config = dict(
    num_hidden_layers=15,
    hidden_size=320,
    num_attention_heads=5,
    num_key_value_heads=5,
    head_dim=64,
    intermediate_size=1280,
    vocab_size=2048,
    hidden_act='xielu',
    norm='rmsnorm',
    norm_place='peri',
    norm_eps=1e-07,
    positions='rope',
    rope_theta=244000.0,
    rope_fraction=1.0,
    qk_norm=True,
    attn_scale=0.187,
    bias='none',
    tie_word_embeddings=True,
    parallel_block=False,
    extras=['local attention windows'],
    init='uniform',
    init_std_qkv=0.0171,
    init_std_o=0.00312,
    init_std_up=0.0171,
    init_std_down=0.00312,
    optimizer='muon_variant',
    learning_rate=0.00596,
    lr_mult_o=3.0,
    beta1=0.93,
    lr_head=0.00515,
    warmup_steps=0,
    schedule='cos',
    final_lr_fraction=0.03,
    batch_tokens=65536,
    max_seq_len=512,
    doc_mask=True,
    train_tokens=366100000,
    max_steps=5587,
    dataset='wikipedia_en',
)
Each number is 128 + 32 x the weight over its row's rms, rounded and kept within 0 to 255. Layers, rows and columns count from 0. The size above them is the row's rms in percent of the matrix's.

# layer 9 MLP up, 1280x320, rms 0.0744, rows 211-295, columns 80-159
size [ 94  87  89 116  99  89 105 102 110 107  78 107 112 112 110  86 111 114 105 112 106  97 119  89 107 111  99  99  87  66 101  95 114 109  93 101 101 103 102 109 102  91 109 115  90 107 104  75  74 106  98 107  55  96 112 103 105  76 103 114  94  88  81  97  82 113 102 102 100 118  91 109  99  85  97  46 119 109  94  99  95 102  83 102  90]
[[134 125 160  82  91  79 128 154  32 121 157 158  87 111 216  98 111 145 128 143 143  92 211 163 201 119 189 113 134 109 107  98 126  86 128  77 145 176 142 122  87 124 124  38 155 153 136 114 119 170 125 108 121  99 163 135  77  99 121  50 140 130  87 144 135 145 116 148 127 176 146 106 204 156 134 134 161 136 152 175]
 [ 75 128 122 180  68 120 148 111 131 180  90 117 130 147 171 117 149 122  71 132 125  80 184  83 126 101 132 121 159 168 122 149  95  67 130 126 111  79 142 140 169 140  98 171 153 124  99  97 132 149 113  67  99  76 109 126 159  92 105 159 110 145 153 177 121 161 118 159 102 136  95 108 132 145  91 112  81 134 154 123]
 [134  98 181 129 121 115 143 118 126 152 114  97 113 147 151 181 187 115 105  78 110 157 170 184 107  69 152 109 142 121 136 130 106 160  98 109 127  87 150  69 201 126 161 168 193  94 190 141 138 169 188 110 137 161  98 127 172 160 125 140 188 161 126 178 115 127 133 137 166 147 114 128 162 109 126 126 104 168 104 130]
 [ 99 162 109 116  92 148 117 104 125 126 160 161 134 170 157 114  85 121  91 114  88 112 110 139 122 141 156 158 121 113 108 122  90 195 168  86 167 131 136 120 177  96 124 112  72 147 122 167 110 157 128 100 146 120 167 150 107 150 188  84  98  97 186 112  92 178 108 111  21  79 101 138 206 130 169 135  80 171 145 174]
 [120  79 164 205  97 136 116 140 124  78 102 140 135 173 124 111 121 177 100 180 122 126 116  95 113 155 105  60 160 134  96 121  75 124 113 146 169  91 133  32 125 168 158 145 119 114  86 161  44 133 142 119 101 146 107 167 174 144 144 162 129 110 136 136 187 118  90 196 167  79 133 122 160 150  69 115 147 122 169 106]
 [122 112 115 119 177 120 157 156 116 148 125  74 189 154 169 115 176 147 118 114 153  89 138 190 126 125 139 138 128 144 113 180 206 112 157 148 141 182 124 143 115  97 115 141 132 175 163 133 184 101 187 121  97 106 125 125  70  69 120  85 168 113  57 124  87  88  98 115 140 146 137 132  98  96 109 102 120 163 126 152]
 [113 148 148 109 101 127 128 121 149 173 170 109  89 103 103 114 111 108 126 134  74  79 144  40 123 143  81 103 118 103 148 173 156 113 117  92 136 165 122 166 166 137 126 114 139 162 187 160 117 157 203 153 155 150  79 120 137 142  96  61 175 104 135 170 133 121 168 127 169  69 141 162 112  92 109 102 136 105 188 153]
 [142 128 158 140 145 114 170 108 151 116 109 124 149 118 135 129  60 135 177 141 129  91  94 152 114 164 119 148  91  97 141  85 155 114 112  95 132 103 191  96 100 183 127 162 174 143  89 164 109 115 162  51  72 135 144  86 131 180 187 127 155 114 135 126  99 184 143 194 103  95  80 116 129  79  52 110  80  80 138 149]
 [106  95 123  86 132  78  83 137  94 118  97 183 101 140 106 146 160 156 130 124 111  92 109 100 121 128 110 114  86 101 109 148 119 103  64  90 143 107 144 165 113 131 115 150 132  91 144 182 176 152 113 144  92 130 125 159 112 126 134 100  89  95  76 178 143 138 125 149 114 128 170 114 169  76 117 139 130 179 146 111]
 [161 166 147  95 106 132 167 108 105 119  83 156 129 114 140 154 124  88 114 150 124 158  71 153 177  87 171 121 153 119 124 175 139  94 110 157 114 111 127  95 134 133 105 123 129  82 103  81 124 222 110 119 108  85  98  94 192 143 136 135 138  86 165 159 172 126  89  98 123 156 134  74  79 157 179 199 116 146 130 112]
 [185 205 147 130 143 119 169 109 145 139 105 115 126 139 178 105 186 145 169 117 102 119 145 120 156 147  83 133 154 172  97 140 156 132 115 114 144 116 133 115 161 137  86 184 135 119 183 149 122 143  70 128 141  68 183 164 137 105 114 149 123 159 137  94 108  70 132  82 140  93 184 126 152 142 159 167 170 103 123 124]
 [112 100 151 123 123 113 111 156 146 122 107 132 130 116 140 133 180 109 140 128 132 157 136  86 121 110 136 143 139 154 134 114 175 163 132 128 190 131 157 150 119  96  58  88 171 158 177 115 140 120 128 112 174 158 109 140 141  71 146 126 124 114 132 153 148 120 102 146 100 139 100 127 117 136 149 112 137 105  78 170]
 [152 134 167 180 121 112  70 135 185 133 185 115 142  84 208  80  90 157 138 127 134 132 143 140  79 119 132 111 174 213 141 147 116 205 138  92  97 162 122 100 126 193 108 137  71 134 159 122 131 181 119 152 176 189 149 108 102  94 131 175 127 151 103 207 193 108 131 111  68 113  89 119 142  39 136 165 189 121 135 115]
 [ 76 149 147 141 125 113 152 166 134 108  70 155  58 108 108  87  88 106 136 125 136 139  93  98 165 145 154 146 133 161 111 127 131 111 104 177 139 158 179 178 123 148 172 109 168 165  86 122  71 160 161 107  68  90 132 188 159 155 141  84 121 204 224 144 141 123  98 138 151 184 129 132 139 191  94 138  52 130  76  96]
 [ 79 103  97 111 151  42 129 144 197 121 114  83 115 113 156 149 155 123 119 116 166 155 131 112 108 166 142  91 111  92 191 139  97  95 112 105  87  92 127 144 161 107 123 199 151  64 125 135 113 136 144  99 107 122 166 118 136  95 158  90  85 100  74  99 120 103 133  84  60 117 179 102 136 147 119  77  94 175  81 121]
 [153  83 110 163 187 120 101  95 178 180 139  85 145 164 112 112 111 154 114 100 147 100 133 118  84 178 149 107 157 139 190 149  70 124 123 173 151 150 140 143 174 138 120 125 152 138 141 147 169 171 108 113  85 125 103 104 155  91 105 120 128  87 142 133 105  56 137 176  61 134 108 140  78 103 127 143  95 139 120  52]
 [117 133 193 120  98  93 147 150 133 115 101 142  84 151 194 121 121 124 122 145 160  77 102 135 111 144  82 210 148  82  83 101 108 106 120 143 170  52 125  88  91 158 107 112 171 142 168  80 113  98 161 126 175  58 120 137 180 100 122 164 159 145 164 172 123 136  99 187 115 136 133 143 130  83 155 107 100  95  67 105]
 [171  73  45 167 128 176 162 117 150 153 119 119  86 142  92  58 123 143 125 152 170 121 149 111 123 136 149  94 144 150  96 144 142 103  80  80 150 172 134  95 172 194 132 156 124 156 141 150 113 171 102 144 104 161 128  94 115 167  71  95  97 195 127 219  93 129 114 111 183 147  81 157  96 164 125 108 125 140 131  80]
 [148 205 137 146  97 120 137 114 157 101 156 166 139 130 139 125 126 173 101  87 182 106 161 145 127 194 149  80 120 100 111 128 130 128 168 115 163  84 111 111 113 168 120 158 181  86 120 149 151  90 127  72 115 122  91 115 108 133 114 141 102 124  66 107 197 130  83 145 125 140  84 120 125 136 131 103 140 135 191 109]
 [151 176 145 152 125 108 100 154 197 117 127  81 134 100 163 112 106  98 102 176 102  98  78 105  92 115  97  90 143 118 196 112 107 179 133 117 135 156  72 144 112  78 126 144 177 185 117 124  67  68 173 112 157 161 127 176  59 145 109 112  95  92 110 114 159 153  92 107 121 106 134 177 128 149 134  68  76 152  91 145]
 [ 86 100 113 104 131 127 121  46 133 179 111  95 114 162 122 125 140  86 129 146 186 105 148 137 125  79  39 111 171 148 155 124  98 138 190 112 134 140 139 114 114 150 183 100 164 147  53  69 109 154 167 143 128 107 104  90 125  69 113 144  56 102 103 147 148 118 104 143 121 155 121 172 147 131 170  70 139 131 142 180]
 [117 127  85 138  77  90 113 137 164 122 109 101  81 133 127 157 109 158 192 143 176  91 136 131  82  44 144 134 105 173 153 139 159 144  97  74 157 156 153 128 180 156 129 142 114 127  94 124 172 157 130 180 163 152 172 126 139 100 155  98 142  80 138 114 209 111 168 152 119 119 193 150 109 122 163  92 154 133  84 100]
 [109 138 142 154 127 100  51 153 154 140 163 149 157 126 146 180 126 138 150 149 148  71 167 102 129 158 148 168 110 120 176  94 119 144 116 174 111  95 120  88 139 179  84 121 111 120 129  76 163  90 166 112  52 124  70 100 154 151 176 146 114 155 141 121 138 129 168 144 114 157 105 103 125  56 135 165  82 148 123  22]
 [113 143  91 127 146 119  97  92 144 116 108  91 183 183  59 102 178  87 119 121 141 109 127 129 159 147 142 164 185 156 148  63 173 184 104  69 113 135  87 173 104 172 128 121 119  96 133 172 150 118 104 126 154 143 134 169 115 181  84 157 120 109 171  86 145 158 123  96 169 126 169 107 136 152  86 146  77 120 115 130]
 [117 116 109 135 124 121 132 146 176 180 178  94 156  81 130  72 178 122 142 127 104 108 116 102  58 101 155 163  89 141 146 141 107 146 104 157 166 174 160 186 117 122  61 141 155 144 140 103  84 114  82 152 121  81 137 161 140  83 113 100 132 161 108 164 119  78  88 103 134 182 143 206 187 161 102  78 200 155 150  59]
 [133  95 110 124 102 125 121 142 130 113 177 126 117 121 154 107 130  98 156 184 187 123 104 139 143 131 122  88 108 158 123 140 191 146 113 156  89 164 136 149 161  97  80 193 158 105 107 169 109 158  70 115 141 154 144 136  76 143  94  65 126 146  92 150 114 123  69 149 104 168 133 107  97 157 165 101 107  86 127  98]
 [ 98  31 128  69 157  82 184 106 137 144  78 147 135 135 106  92 143 122 123 165 104 161 165  84  97 131 145 128 131 121  93 131 117 133  99  86 127 125  88 132 112 120 180 156 132 182 140  53 172 112 105 117 127 163 173 163 105 145  88  50  86 122 121 207 141 179 108 135 106  80  93 144 163 133 109  71 178 142 164 143]
 [116 136 129 182 132 143  69 154 108 139 130 162 121 162 103  95 134  76 147  90 132 119 122 123 128 138  64 136 140 145  81 127 125 158 124 135 119 152 208 140 180  45 121  98 222 139 100 115 151  83 148 188 152 120 163 164 140 102 141  98  89 138 193 134 130 144 161 128 122  81 134 107 120 178 135 146 113 143 131 114]
 [ 85 177  61 167  63 135 180 148 155 174 146  98 167 161 117  75 159 103  97 158  88 137 117 129 131 138 108  54 150 123 163 178 165 175 100 119 172 143 114 143 126 146  99  70  61 113 189  76 172 166 151  96 149 109 155 127 120 161 179 182 141 150 134 100 105 108 119 115 151 156 114 120  89 169  94 128 113  88 108  99]
 [ 73 152 123 161 143 112 124 122  70 106 145 134  92 125 163 157 158 151  77 107 153 166 180 144 163 179 136  96 134 106  63 150 105 170 105 128 110 110 119  69  85 112 133  73  94  58 116 177 109 138 152  62 126 169 159 142 121 126 116  88  98 118 112 120 102  73 114  94 150  68 122 137 144 164 154  89 169 112 175 171]
 [187  94 128 126 107  92 167  82 115  51 155 123 127 119  85 100 127  85 131 154  93 139 134 151  80 142 154 173  85  98 170 130 137  91 147 114 155  99  94 142  99  93 138 144  94 164 100 161 117  54 109  61 142 112  62 181 160 149  79 151 126 149 147 101 107  65  70 169 113 125 119  99 192  97 143 128 106 108 129 139]
 [155 145 133 121  93 148 147 130 144 152 128 116 177 204 148 102 198 136 112 114 127 187  87 106  94  85 121 147  86 153 114  89 155 127 110 100 124 134 123 136  98 163 126 154 139  94 135  85  76 203  93  82  64 136  95 153 117 125 113 149 128  89 158 123 139 148 117 130 213 122 135 139 112 136 121 147 184 108 156 161]
 [149  87 163 155  93 167 134 107 141  94 141  73  78 165 102 140 133 151 140 183  85  85 165 213 146 136  78 141 127 145 179  90 105  89 139  80 136 105 135 135  94 219  98  96  71  86 139 116 119 155 109 123 111 181  97 133 179  82 158  88 170 148 127 142  94 151  97 237 111 127 112 115  93 222 127  81 162  77 117 145]
 [110 150 144 168  94 140 112 141 213 121 122 160 107 133 128 123 120 150 133 185 141 144 114 128 134 158 146 200 101 190 117 155 188 175 137  69 132 192 101  95 126 123 162 152 148 121  77 165 135 156 153  93  86 160  80 136 141 114 160 147 154 103 156 170 125 141 153  85  73 105 176  90 219  89 130 162 155  71 101 105]
 [100  81 140 173  54 147 139  83 111  73 168 151 140 168 151 149 127 137 169 162 137  90 116  87 148 134 111 117 126 149  90 119 125 159  65 126 130 129 107 124 138 172 173  94 161  63 161  74  88  92  76  52 121 117 119 146 138  68 130 109 135  91  98 161 154  86 104 102 144 115 149 186  66 135 170 148 134 118 121 147]
 [107  71 163 104 189 180  98 132 165 147 120 105 116 133 172  75 202  96 124  97  76 100  84 189  85 107  97 113 151 133 185 134  91 151 127 117 141 182 138 109 128 123  60 114 136  79 130 156 142 195 113 122 123 147 169 126 123 107 202 135  53 185 148 137 159  73 138 114 143 137 128 186 124 139 140  69 162  94 111 154]
 [144 141 120  90 109  76 205 160  94 152 137 114 167 105 151 132  84 118  93 179 143 161 120 176  86 153 131  47 184 105 131 149  86 167  53 118 127 168 109 129 146  98 107 131 201  45 139 153 149 141 132 116 197  62 128 145 121 131 127 137  89 151 106  73  70 130 140 113  30 158 120 105 129 162 134 111 108 113 118 141]
 [148 154 151  99  86 112 183 151 137 107 174 132 145 150 152 106 147  78 122 129  53 162 121 162 107 192 120 117 115 175  90 122 138 165 102 126 135 102  96 150 182 106  84 143 159 173 106 153 163  71 111 104 136 171 134 130  83 136 148 123 169 194 107 170  71 111  62  99 118 169  79  92  98 146 211 101 130 122 148  83]
 [108 162 157 153 143 114 147 101 105 159 148 127 162 146 202 155 134 124 133  93 136  99 127 113  64 134 175 104 135  99 154 102 111 134  93 119 168 159 129 131 138 155 135 136 162 129 111 114 132 146 115 107 138 138  89 129 142 195 143  92  83 133 152 160 130 165  89 122 151 142  87 178 217 128 125 166 151 113 106 190]
 [117 117 134 105 158  74 176  98 112 115 114 100 116 126 180 122 141 118 127 141 148 225 166 122 109  91  95 129 118 190  83 123 137 137 129 175 145  50 126 180 151  71 160 148 166 133 141 145 170  57 105 117 136 125 130 132 140 137 103  71 174 127  95  91  89 145 150 124 103 100 106  90  97 145 174 128 144  63 178 177]
 [135 146 108 155 105 110 152 141 139 103 141 145 133 130 134 131 145 186 108 108  93  88 148 147 126 138 166 120 160 186  84 120 185 114 143 103  95  83 138 135  97 112 101 167 164  56  80 225 153 124 100 149  94 150 141 125 157 195 112 175 141 134  95 124 142 119  89  87 240  82 148  88 120 192  82  82 139 112 122 149]
 [ 68 155 120 157 122 140 179 108  92 157 111  81 106 116 110 136 109 164 162  95 138  71 165 156 117 146 128 127 143  98  90 107 184 104 194  94  84 114 155 114 121 127 176 198 128 129  80 138 118 113 137 123 185 124 179 145 143 135 111 139 135 129  83 187 178  71 146  87 166  99 190 142 149  71 144 103 173 131  79 134]
 [150 112 114 128 125  83 111 136 128 127 132 169 126 156 114 116 136 102 140 120 101 126 159 158 153 107 161  90 147 109 148 123 189 125 113 131 114 107 161 108  74 147 138 110 113 116 134 114 110 128 135 110 171 122  95  84 124 123 115 102 152 125 190  69  87 156 126 129 141 101 140 147 152 127 120 111 203 119 194 158]
 [147 105 170 138 157 171 152 122 109 144 115 167 180 108  63 141 129 155 106 102 180 169 122 134 108 188 138 145 132 136 109 148  46 154  75 153  75 118 144 103  81 126 143 139 170 153 167 130  91 160  95 129 102 106 151 134 150 138 150 152 169 158 122 117 157 147 170 169  96 161 160  81  67 126 100 101 135 158  83 143]
 [142  87 128  91 148 122 118 136 149 164 187 151  91  59 118 158 135 116 119 164 146 142  53 124 136 143 174 129 140 111 169  93 184 124 129 128 123  82 144 171 117 153 112  90 130 133 121 138 149  78 123  77 214 155 101 152 176 139 197  97  89 155 120 125 124 130  97 131 129 101 180 135 117  79  95 110  94 140 151 104]
 [112 132 155 153 153 109 165 111 137 108 184 123 117 115 174 165 118 121 163 166 130 168 134 120 122  67 149 131 147 170  92 157 149 163 118 138 134 162 150 124 141  92 137 127 124 145 108  77 162  77 217 142 119 159 121 167 107  85  86 106 142 135 153  82 111 120  98 177  83 136 191  89 135 108 134 108  80 143 135 133]
 [ 77 180 118 147 175 143 116 141 199 117 102 133  92 146 143 113 101 112 131 145 148  96 141  91 135  96 141 109  98  86 161  88 113 122 177  80 161 121  41 132 121 198  95 136 139  78 122 133 118 139 131  81 150 155 119 176 120 157 193 162  92 178 138 122 163 133 140 133 127  78 143 174 214 130 143  78 101 103 183 113]
 [200  77 123 106 118  93 133 177 136 151 138 112 153  75 131 112 127 118 152 157  68  33 112  92 158  61 121 126 195 143 178 113 141 126 105  79 122 122 158 124 109 124 141 105 146 108 114 178 122  95 101  55  87 112 130 154 195 187 153 127 122 142 143  78 136 110 112 172  28 157 107 126 128 133 181 109 111 135 121 115]
 [170 146 148 141 114 129  78 145 152 187  81 139 103 129 129 157 149  88 121 203 158 124 171  98 100 129 116 161 160 155 176 165 128 126 109 125 109  97 161 157  87  94 120 134 131 172 164  62 124 136  88 147 152 147 113 119 151 106 174 183 134 138 131 174 154 126  65 122 106  99 142  82 105  90  94  91 127 123  94 136]
 [111  69 141 138 128 137  77 134 141 182 115 127 110 140 123 118 115 117 132  75 104 100 194 134 112 180 159 129 121 147 145 148 148  75  87 163 191 113 113  57 103 157  88 159 121 153 157 129 135  43 120 103 158  58 181 168 151 198 148 133 125 104 174 146 165 162 118 109 135 154 159  86  91 190 149  97 156 142 146 134]
 [102  92 133 132 131 122 116 154 164 140  97 127 114 189 160 135 109  84 158 103 179 154 134 108 175 148 166 107 162 151 123 128  71 130 153 163 125 151 104 131  81 160 100 154 159 155 148 165 165 114 144 137 157 123 102 102 154 151 153 194 134 201 119 129 160 122 121  97 100 159 142 134  70 127 129 131  87 146  76  97]
 [159 109 108 110 160 114 172 144 202 151 132 129 192 162 109  87 147  99 145  98 111 149 123  86  99 130 196 104  76 205 102 124 130 104 110 142 182  92 118  54 135 160 134 171 120 107 153 194  97 115  97 115  81 172 117 130 137  82  60  59 126  90 147 134 166 148 112  98 131 152 131 117 110  77 155 162 145 166 130 102]
 [150 133 154 117 163 112 193 144 147 148 160 128 128 103 116  64 121 128 120  86 116 108 148  81 150 136 127 141 131 156 168 132 177  86 125 130  87 174 134 153 124 151  93 157  76 118 186 134  99  93 152 135 129 159 118 107 123 112 159 165  57 168 136 173 151 137  53 122 115 175 117 132 141 167 142 171 125 134 107 166]
 [106 177 136 169  64  98 116 117 168 108 118 130 116 142 139 151 177 142 213 197 169 144 161 123  83  98 123 136 161  54 125 100  99  94 107 144 109 145 144 153 117 177 157 135 139 200 131  86 157 155 131 145 103  65 116 164  77 148 160 125  64  87 163 123  77 104 163  80 128 104 191  84 143 154 124 114 129  77 121  95]
 [155 111 120 126  91 114 150  76 173 109 118 129 151  49  99 110 148 137 189 131 109  96 178  60 150 146 134 116  89 110 133 119 150 140 136  88 169 170  78 140  91 178 173 130 143 103  87 105  74 159  97 141 116 102 151 101  29 119 146 137 121 160 124 205 107 163 172 172  98 147 115 145 128 143 115 101  60 126 133 166]
 [148 131 141 158 107 118 137  88  91 114  63  76 171  82 156 134 134 134 164 132 186  63 121 123  77 127 122 126 141 124  62 127 178 106  55 196 123 130 174 117 168 171 147 113 135 120 149  93  81 166 163 163 132 109 107 137 165  69 122 132 101 139  92 144 153 157 182 153 132 132 146  92 143 162 136 195  95  98 105 128]
 [134  88 140 163  73 102 147 139 114 129 175 160 113 131 132 165  69 123 146 143  56 161 157 185  81 164 122 114 125 124 133 103 150 166 118  68 129 102 154 136 174 218  82 108 137 125 114 116  90 157  88 129 148 137 125  91 113 150 171 103 108  97 211 141 143  84  98 118  80  72 162 134 139 145 146 114 106 173 146  94]
 [160 138 146  71 149  77 132 132 159  81 131 207 133 101 146 143 153 100 135 161 146  96 105  98 134 117 138 106 105 152 148 151  94 138 177 133  83  92 143 107  96 126  97 127 104 164 122 104  48 150 123 101 163  84 139 125 118 106 143 131 133 115 155  90  84  98 113 120 107 108 185 167 138  84 144 104  67 140  87 140]
 [141 134 144 212 158 137 120  69 144 130 153  84 130  81  88  87 104 128 148 165 170 172 162  73 110 227 132  83 135 168 108 169 133 147  77 157 118 123 146  51 129 124  99 145  94  97 169  77  96 150 156 131 137 133 108 152 149 135 143  89 178 106 117 111 150 173 112 131 126 225 178 111  92 140 117 160 144 136 184 141]
 [192 158 116 110 144 148 134 124 123 188 135 134 156 148 146  92 153 166 126 131 172 106 129 134 139  90 137  82 113 119 158  85 134 134 109 108 157 148 102 128 106 160 175 140 116  58 121 150  44 100 136 154 103 177 141 108 134 148  77 130 134 145 170 172 126 109 161 133 107 137 122  89 135 137 152 105 136 108 178 116]
 [ 94 162 124 168  80 113 129 154 104 164 134 178 108 106 101  55 115  87 116 144 138 122 185 111 114 164 140 151 112 133  59 162 127 168 101 154 113 206 100  64  96 147 147 149  86 115 120 100 105  94 133  89 166  57 176 139 152 155 127 127 149 120 150 154 129  55 162  97 124  73 162 115 106 154  89 102 115 181 149 114]
 [105 122 161 106 101 141 100 123 143 152 122 131 138  88 157 126 121 127  81 165 206 130 126 124 107 108 141  99 108 178 204 174 152 127 160 114 155 135  63 169 111 134 129 143 125 129  96 121 153  92  98 125 148  90  94 136 141 171  94 153 159 155 120 144 111 124  91 123 141 117 168 165 102 169 169 144 106 135  92 124]
 [127 137 144  93 119 118 168 103  68 176 133 198 133 119  94 114 102  64  94 154 143 120 129 123 165 120 156 135 102 115 127 151  68 124 194 110 174 137 123 148 110 134 108  77 205 118 181 132  68 145 114 159 151 167  55 127 141 131  96 128 139  60 149 176 122  99 194 115  99 128 186 160 177 148 146 116 189 129 132  68]
 [186 191 141 138 102  97 153 127  91 171 132 106 113 173 139 137 119 182  67 145 148 127 148  47  83 154 114 167 116 108 147 138 106 118 168 111  79  83 129 126 190 159 145 124 197  65 104 161 105 109 163 133 117 109 134 178 137 134  88  82 111 132 114  99 171 159 184 100  92 123 164 129 127 172 110 116 199 144 148 176]
 [108 143 145 119 123 197 140  73 159 119 164 141 121 166 161 153 149 135 178 173 137  57 126 128 124  89 146 154  97 131 210 165 160  23 142  98 152  99 112  89 110 183  77 106 105  77  89 123 139  93 137 158 163  63 117 129 160 153  84 133 124  98 159 123 115 115 171  81 126 157 155 129 157 134 144 128 169 135  88  99]
 [153 167 117  85 141 132 136 172 139 144  98 120 101 112 124  58 142 116 154 119  89  84 103  99 116 119 177 157 124  82 101 114 127 143 157 165 155 139 178 146 141 144 110 138 131 149 204 150 141 122 200 117 123 119 105  99 115 140  85 119 145 142 151 176  83  75 138 103 121 160 137  99 146 133  96  99 162 181  80 115]
 [182 136 125 157 156 119 155 132 111  82  51 153 179  85 125  95 136 106 146 103 145 105  73 153 149 177 130 144 104 124 129 146 143 153 120 171  95 139 133 122 130 133 114  74  71 132 202 101 153 113 125 142 147 139 133  66 103 166 172 166 184 168 183  92 180 155 156 117 113  74  99  77 154  41 173 172  73 132 105 135]
 [158 164 182  94 129 142 129 135 122 120 150 112 112 119  87 133 132 159 161 104 126 141 151 127 116 163  99 109 128  79 114 131 100 120 102 104  88 161 137 135 108 152 110  54 146 141 140 147 154 106  90 110 128 153 217 129 102  70 167  92 101 187 121 106 116 132 182 133 127  58 142 126 134 213  81 102 148 125 151 130]
 [ 81 152  79 152 170 180 103 171 118 126  96 171  72  67 108  91 129  92 144 101  83 139 133 165  82 100  65 150 136 102 112 194 122 156 187 145 143  90  85 118 171 129 135 148 182 130 145 113 104 118 148 144 124 148  99 122 133 169 112 171 105 109 155  98 168 133 172 145 115 128 111  77 133 186  61 128  65  83 136 149]
 [136  99 152  96 158  68  99 152 122 119  87 185 113 170 136 147 124 122 135 153  97 140 119 106 100 122 180 123 150 143 132 133  94 187 116 120 108 181 156 127 108 143  95 159  93  62  91  85 109  93 147 137 212  41 178 124 158  62  87  43 135 133 120 178 130 117  92 140 153 112 110 115  80 123 141 132 108  73  73 169]
 [190 155 153 109 160 110 138  94 143 116  94 134 112 130 128  88 131 142  92 101 178 116 110  97  63 140 123 151 141 113 102  56 115 112 128 156 145 108 117 165 129 105 152 106 167 129 157 194  77 145  80 223 131 122 172 134 136 157 222  97 134 125 129 116 131  83 126 145 126 195 158 119  85 169 187  90 172 118 172  95]
 [160  99 111 155 106 126 150 124  93  90 100 121 130 136 123 149 133 145 161 148 141 124 128 149 124 115 179 145 110 179 123 106 168 132  81 106 138 105 189 206 117 122 180 168  75  91 126 118  75 113 136  92 151 123 127  88 130 240 131 131  87 101 172 118 106  98 144 174 165 148 113  87 102 132 154 165 107 100 167  28]
 [113  97 156 149 100 126 102 120 133 120 147 126 116  94 135 155 143  85 149 201 113 111 111 148 140 103 115 132  85 131 108 122 140 182  53 175 139 153 119 133  99  79  70 129 160  79  75 130 161 131 122  83 144 125 155 161 120 112 136 125 149 138 125 143 122 140 149  76  82 172 150 115  68 173  84 177  66 158 127 120]
 [131 129 111  93  89 102 195  79 194 194 162 203 102 138 163 160 127  91 135 117 102  96 120 148 140 125 171 129 134 120 149 116 169 131 148  84 172  80  66 178 103 143 104 152 167 112  83 104 112 123 139 100 197 179 140 138 134 125  82 109 120 118 120 130 120 175 119 107 153 146  94 155  98 157  91 151 123 125  75 199]
 [114 194 128 135  98  89 188 143 151 159 125 159  90 139 106 146 138  95 113 142 140  99 137 144 121  85 205 104 120 117  91 179  91 129 130 155 166 107 106 134 154  81  87 117 106  98  56 144  48  71 146 146 148 179 131 176 113 130 124 158 153 192  93 141 119  92 146 103 109 152  58 172 175  95  92 155  83 177 143 165]
 [169 145 123 101 142 161 120 150 141 116 110 136 147 174 122 104 162 141 121  97 161 142 146 104 134 137 172 151 163 155 116 121 129 134  86 140 121 118 157 219  76 101 107 155 161 109 144 176 125 160 133 127 141 148 172 144 119 133 121  56  86 133 126 131 132 128  66 109 118  49 122 150  92 145 129 114 156  80 111 128]
 [115 177 110 100 105 125  69 102 164  83 182 154  81 133 165 161 170 129 136 126 128 163 188 114 168 145 124 122 132 155 127 134 120 160  83  79 151 135  95  99 153 130 127  87 106 187 151 157  90 160 119 134 105 111 147 117 125 132 105  88 125 143 118 134 130 139  99 143  61 126 117  85 130 149 140 115 149  85 165 103]
 [ 77 127 103 131 125 115  96 145  96 162 106  74 144  95 112 147 146 123  60 165  96 176 195 126 186 182  91 101 132  70 138 138  98 112 123 123 136 139 108 145 159 148 158 137 159 109  65 127 108 185 151 169 148 125 101 159 117 207 178 129 168 126 116 157 104 145 144 137 107 167 129 111 110 147 153 185  89  76 199 108]
 [ 95 156 111 165 107 109  87 158  69 113  83 135  82 153 155  48 194 126 174 142 135 100 111 127 137  88  82 127 117  98 187 158  85 122 109 125 152 144 114 129 103 168  96 137 125 181 179 206 122 147 184 177 121 124 132 176 207 144 106 213 113 155 138 123  90 108 117 194 112 118 129 111 131 106 124 133  67 131 195 138]
 [145 109  63 148 137 122 156 102 107 189 185 129 138 137  94 112 122 148  64 134 138  62 182  88 171 113  93 187 130 162 113 156 118 115 119 113 104 117 158  96 175 131 140 156 125 100 143 121 122  43 102 138 153 137 140 119 120 190 187 154 129 119  88  50 188 160 154 115 146  89 121 120 136  92 113 135 166 115 136 122]
 [157 121  99 171 116 108 127 156 153  98 140 102 115 130 124 106 125 100 140  76 163  98 109 139  87 145 157  81 172 141 105 117 110  93 100 142 100  78 151 109 182 142 142 159 145  73 128 136 153 129  73 124 155 106 128 146  91 146 115 133  85 103 147 130 101 148 158 177  79 186  74 144  82 147 138 169  76 172 166 120]
 [154 108 112 144 138 141 137 102 138 168 122 164 133 108  70  70  85 111  90 115  65 110  89  81 198 148  80 165  87 137 162 123 150 151  90  66 145 119 206 106 128 130 134 108 109 135 152 145 128 139 142 100 140 164 128 111 121 127 154 119 161 117 165  83 109 110  82 133 162 133  95  93 123 141 150 157 142 127 105 124]
 [ 59 125 172 173 148 111 174 156 153 116 118 111 137 115 134 141 162 125 129 113 140  50 201  74  84 136  79  38  89 169  92  97  91 150 136 123  95 135 125 162 177 156 120 171 111 106  75  62 127 122  95 139 153 134 134 110 117 177 164 152 140 185 169 109 115 103 106  72 170 187 107 125  81 159  87 117 117  68 152 157]
 [163  82 138  92 202 117 155  71  85 156 120  84  68 133 101 113 149 108  99 163 174 134 159  97 151 171 144 134 122 148 164 134 133 107  90 142  70 118 116 122 145 110 123  71 117 122 163 149 105 151 108 163 124 111  83  83  95 110  74 174 134 142 134  93 165 164 137 146 146 104 173 155 140 180 131 117 145 180 100 189]
 [111  97 161 113 116 161 113 119 140 132 139 132 162 119 203 123 152 104 122 125 187 118 132 123 100 108 100 106 110 156 153 107 110  95 122  94 171 184  81  79 174 103 145  95  98 160 132 151  71 160 160 116 114 187 137 107 148 101 105 113 133 142 156 178 122 107  68 139 124 102 140 139 164 140 161 141 124 187 137 142]]